python train.py --d_mlp=640 --rope_base=10000.0 --lr=0.000648
Each number is 128 + 24 x the weight over its row's rms, rounded and kept within 0 to 255. Layers, rows and columns count from 0. Numbers have three digits each. The size before them is the row's rms in percent of the matrix's.

# gate: layer 11 MLP gate, 640x160, rms 0.0995, rows 635-639, columns 0-159
# up: layer 11 MLP up, 640x160, rms 0.094, rows 635-639, columns 0-159
# down: layer 11 MLP down (transposed), 640x160, rms 0.0893, rows 635-639, columns 0-159
gate635 102:164143124111110137132122127087108123149152200119117137075149113144144160126133161067136101108111146135150161113162106178127162100131174130104132092137120148126117178128129166131141153149099114111145094109143130134139113119156130159152092114119111106125085155102141123122145106097100164153132124160133138146126108135137152149130145111128091132150104107118151113174133165151113166110127097120073193162144081099129131142120125102097111134124142115121108115149132146107076158163124123
up635 103:158121166166073095137137152106115132141079150112111124106148124140121110115098078177111096145120141112104136122106120112080116096125089113108139126152122123119115146146091135097107092122125121165129142109115129114143135165125134137123111124107110085123111149144129074111173115120118098158078169143164178117123155161093163146107143183150129140118134126139147093146147143096125153078140146153136140142175107128107144123167156179115124153184140152115110101132114132146127137129101138
down635 107:089147147105135157143141141154149096074115128148109137092134137132129164085112142157162119136142157164180097083176104138142098143130131128110149120168145172106110157135111088141130141116153127117118109034176073132151153110132123126143119127090135111156163131093123131124118116156132148108142154119117116093080141109104123116150154135151066090119114114105127096143161136138138158118116131117105157134146121113141129103133112128149093165133129156129102139130149124124107153149088142
gate636 101:097132156150105170149092117080145159095109175147117140125098120133142101170103095104097137146097107129136095118116121154140137161128089149116131114141133138112149092115104148137093133128141087166152119119145139125151131070126099077141125125135112164134129103166088175082155157116139114095144134128156148130089136102149114121110112146117158178127114120126155145099158129086144188085119142117093184112128130132132105143102080130151130113120132129119098110136174111126148138106135146
up636 101:154125116148150099157119146151103118065136108111148134160136157108057148134127198118113113090136136116130106125136119130150142116151120181084132149122118094108099137123140068127162108150155117138125121130149127102146140157111149140121196122154126119108127118137115126116152149095131125130157118162108128118131114109127126089140143110107112132090129129103121069105128141134069129154144159079139092104152107128089098159126144111127172162137091120137104144142131129145142162168174114
down636 098:128109168160108120165110110095111138153125119107179156084102114140124107138108141110156132157118150172170164101115137104133124149124068126130172101159145107142163139107098161112128147136099110106103148056145096148120159102115114113116121148102144136133156104105102120146148146113134171143088126117155138138113130102139093074112118114124157150134155102128180159093139156140135156094120124141116141118161118074129106171076163105140122142125103146145155106128139113123134118117146144
gate637 097:104089126096133133129131155093145130159107127150162142085095163155102119119141113120107079124105127086101156160122087150126142086105140133101139123172119178131137157138097071117137107123152145156070116103193160138121121127101143090136134120115130151135124107130116131121110123114135142111120148133132160126139147148158123066104157128181148152167115118139182134095123115102119131119146099114158150076132144144119132095132129108113125165151108119129141131124133147097199152108139144
up637 094:123152081094114083158126146121127090148081141127123092134078134126168147105179130139121130141131126091149144155125128148128117114146121132136161157125111167168139124134121166123128100093099111138127138116112132071104100147165141142119135135144185141143125111118136107132118085097132150112131129148099099175172144136153106172126094135142148123128121138137110106116140126133156116106128153156103153151159148170123099120122101101144167212096134097113137147151084136119155128073135133
down637 097:129111100131130098124090099094155112111123124144127115168118102149164101119130142144149120143126096136142141101122087148150146166121135115122139127132141135138112110178129098083145103102160098124114120239147145140131147153118112085131155120129159132127134168091087126136153120150101143096119130132108127100139098125100143125148144123092115124084070139134147137136117143170154121154113121107165160105118149117116115115171181148109118092163154151185111125125109165113139115155136119
gate638 099:156119135146166102168094134147139164133147103157136117079142105103133102169091135117155135063151133105142150129143111118120100149118088160167140152112104134111162089134139138121134130106123127132111149125075109116138119119143145204124140073136129135166124167150096140122153135127149108150147110127158111077118112089144112097093139133158110105083124131133121098116085153127172134128130116153130131173117083106123149105115129177112141143139098097111142102127112114137140175094142143
up638 098:116154135175097139129126133070148086131127125143084109105102064167121148139100106104120122116123161122088164119140111066127109148129147136138143141116109145111123161148133108156167141097122160115111153138168081143138111124147130125149098136130078116138179155165151135137155090129106116105087115098167136143130166143167139155114111076102177154128089118122113127144083112145137156119139116147173112099122111122101164115130112143140142098165117119150108139130117131115138142122108166
down638 102:099142070163117124127129134156107096153141129154145110138098126107151118144132120098127156123158106102147166135107151118156115170160089117131089105113131134117163117128108090153171102090134112125146155212106158141136146093149133132114142140109154144165111149152117117118087128130101126123094089157104128135131103140148123143124142167112126153132137130134162142110097074181133129098152145137090091130126139125125131111113127079111168125110134115044160112143120128107137116156158138
gate639 096:135159130147122137107135127085096094110121129108130116135142129183144141131127135130183121105116139133078174143147158135121185151119165123099110107142115102124136140099132113152130101097149149162151134126131099111116154132109121110124099142100100139124185138152116163100102132130120119157129124133163134119121172068146145136114093118108168163137161102114127138170080190106136090108141129140134125109102131074138133182120148079159100167093122116127108127108113110127161107113095134
up639 098:164125098135117113111106104129095153099145149121184110148120139063118129126121138061147112128133131119142158130107137097128112113106163120127141096159138129161126115138185101093143136106120115112154125139147126103114104096107128128119150104144110153150094127124131101138107119115162164096151160148129126104119091143105068095133097140096128108152152137123117136104166106095120173085065126158138174145132113060129099098115119131169137141139096139090117157149146132119122149142151134
down639 098:108162128118129155173144140089103111124138155092136165118099137103110155164043068154156146150151124125146125163174135136169104153134130087152127088154124121111123106104121152125097126123155111182118136082134133146133112139149152138127127077176131131108131104095120103128144083137123126125144117099141149123157089148146128143110103110138145110109134124136076126120121136090141099139129120137108132167162155152150154109122088141134137142105122080138174127176122090134126117138100137